Part of a small language model's weights.
Architecture: rotary positions, no biases in attention or MLP, attention and MLP in parallel.
Training: a variant of SOAP for these matrices, 137M tokens.
Each number is 500 + 40 x the weight over its row's rms, rounded and kept within 0 to 999. Layers, rows and columns count from 0. Numbers have three digits each. The size before them is the row's rms in percent of the matrix's.

# layer 10 attention key, 32x128, rms 0.108, rows 0-31, columns 0-63
050:525532539529460535471482503506526439563569490467513463438531473515572477485405440610525555547514482531471499503492481456497503515536498412486533523497559550452537516555449514487544465492516515
054:546473456505575481488487493498502539476516428482467532572501523507440524481549484503487496523442518561471548540463453498526553424483453584465533461466442449507516563449512498479522521458549535
067:475515436559478427514526464461492497447489493473535473441488503497466462490588532581519472544492594483555545550476490519523551547512519503479432501511494482476525478557507510476561531488485535
074:494502441478511491505544521494529512498498438502470485566483526564542470484487503460409562484512462491548451571484556597463520400483553596492523532454536510581520503548456514543555596479492510
075:539508512507466521556530516528511512444492508455505474469523396478523483549502428547560515502522490505623446440533535556479477466519515512479467494533476456460479499470476488597494531527514505
084:517496437525495562492442498461434419505460446508492462512582560579507446636507555537587549512490494460412508441476481453461477494524531503401492504527467505469474487476553502537461452518465516
087:535511441501444457465499435500460514498511511541542406493455493489428519502505545451480478434501565467550491478551504510488473531500454469503447548564547456547481487516588498420495535432472554
111:478491408492488443582546469451560535467457441420496551500567471545501461555534519463472565517504492565468481541512514557464532475488535472431462494533459490427439539487494487549519483519495489
127:472495525499489525428435508532455488460503508466557517496436501452455530454493504601466451490494465452540496556409550500448492575481555503542495465523518516503493496584449465446548498494498535
115:495465520431487561469531467522470442461453571477442501464551530485544491531488537584550523533494479455536525453518487475504499540514496506475542479517501511469518484508531474462483447493495492
109:411524491458490513492483535507609567546455489464462601497473557497502520457511478569495442483536538499511504556534475498516527503470509426557494432538475431529512492526559476467518499406479514
116:542532547490417460458497489512512582451491509487484465496480474497552456551515587440551432506561482512545437534503550453519476554518491485500525435541516494486364529456481531463535474490534584
115:539557539430538459499545526526405417418521464501533475584485509474398458478548501498496492469615517504499463491471515446506472563551474503519532516418553463515517550550489461501474501493503533
130:478523525485519430436549485498580587538485443457519490442540460510502463522588620485481551504461525456464530574516510489601501501535522466622521457485461517492475547528473480430475464448467472
107:449464488516555527515524518468528477563549544467488420562477450451532512476482457509499465465545542528477521489543529525417558554499457547516543496465504433464492454431417449536508510533491410
113:567526513510509455488509588519480533469505509448519427503486449485524526465515472496452503528548553454564456544568479467502505512576497477448516521509470466414445440540545459526577505461511533
060:528512472522529473481471546533505519432496479494547503522520537465502535471524491463454498490536485537498454501517499464529523500488470511439531507524523458411482512457564492508524496488493530
062:467428447475526501510471435500478485494508542537548523497486470523516523502495540635454483516552447459526483540451521456512482410469559503451448431482423522575539507561475545523527515487565517
068:546534516459483538397469485524449495495548514455499549549475493543534438563479546509420507526534476471499462542468497503532426429468492494456535514520440499534473474555431552527512579475543474
071:429482480578525563498458505502523465546564520467490463506455485460499484565526502545514484456466552452515546471505460517454413500514448436589523471452554521422500420547463569471566439455528488
078:523537473446523406525545536495508549513531475506502520497509483496471415471495490432446483560506540534459477478507480478511525420563463513560575466541540457475463480473481540488493547583492515
107:582521466456504506507488513503477516444468506588469390551491544538575447536479481468544528552584552520501429487524503469485489462521455552427498497507446486549481534427432518494473544479475446
091:415550501530473472439452556431483466490532559460503434507490482473459539485508484552551430511496557486536583484502461528481486561531444472598479452552510455525462469541535535542524489508507548
097:525448589586548483483438479476480435554524536498547556496504531483526535566474469426502533549449444470507470518453520513552488534453505534483472513440489489451528465517496468410504517477478475
108:501485550508429451407477452507493499547519475495534476496442513421437543453573464429415484556530536491473480494525518492477487598423424550538480538485504491500574495470532457441480465472491521
108:473464590509513508461469470521496457582596593544510492460475566506498471529528517489467515517498463480497490479481458543515479539500457555489559501540599454536435534489453491569497515476565498
119:490490444515393436432496504544521532583516563479480531533568559426582455549505520489477516545517498470564529505556479516537539507453510551455579516479553541514502524522557462445541555487454478
112:569551499456488559505458547561501497531469474494444476454513463476465527575413554599534492481550471470506486486501511490520476453525495562526467472480480515517514499512582510539464439532492477
112:518462518547408469452508449523470522519526527470482563504494459502494464482507472549522491473510458552618449501506502543530510578399466493549467481489453473484529506422518528528507450548506486
131:518450501525516488496423494525551450511501493500469524504570516530581533534490466452451546508468469553411555554463467538515448541472572474527432523561476507453477464411568469421577493497543503
125:530551543461537479468529513521468482463477504479534461508497456439445565501500495467458490475435487534486541561509461568584445510483512496476456561441498525525509493522496511486503466481448499
123:536479411534481523512529523466491465499494471523440490551592527488515514436551533517468515522575549444460528485473547463487489529492525479511512540435459499496485530475500535538499493533506551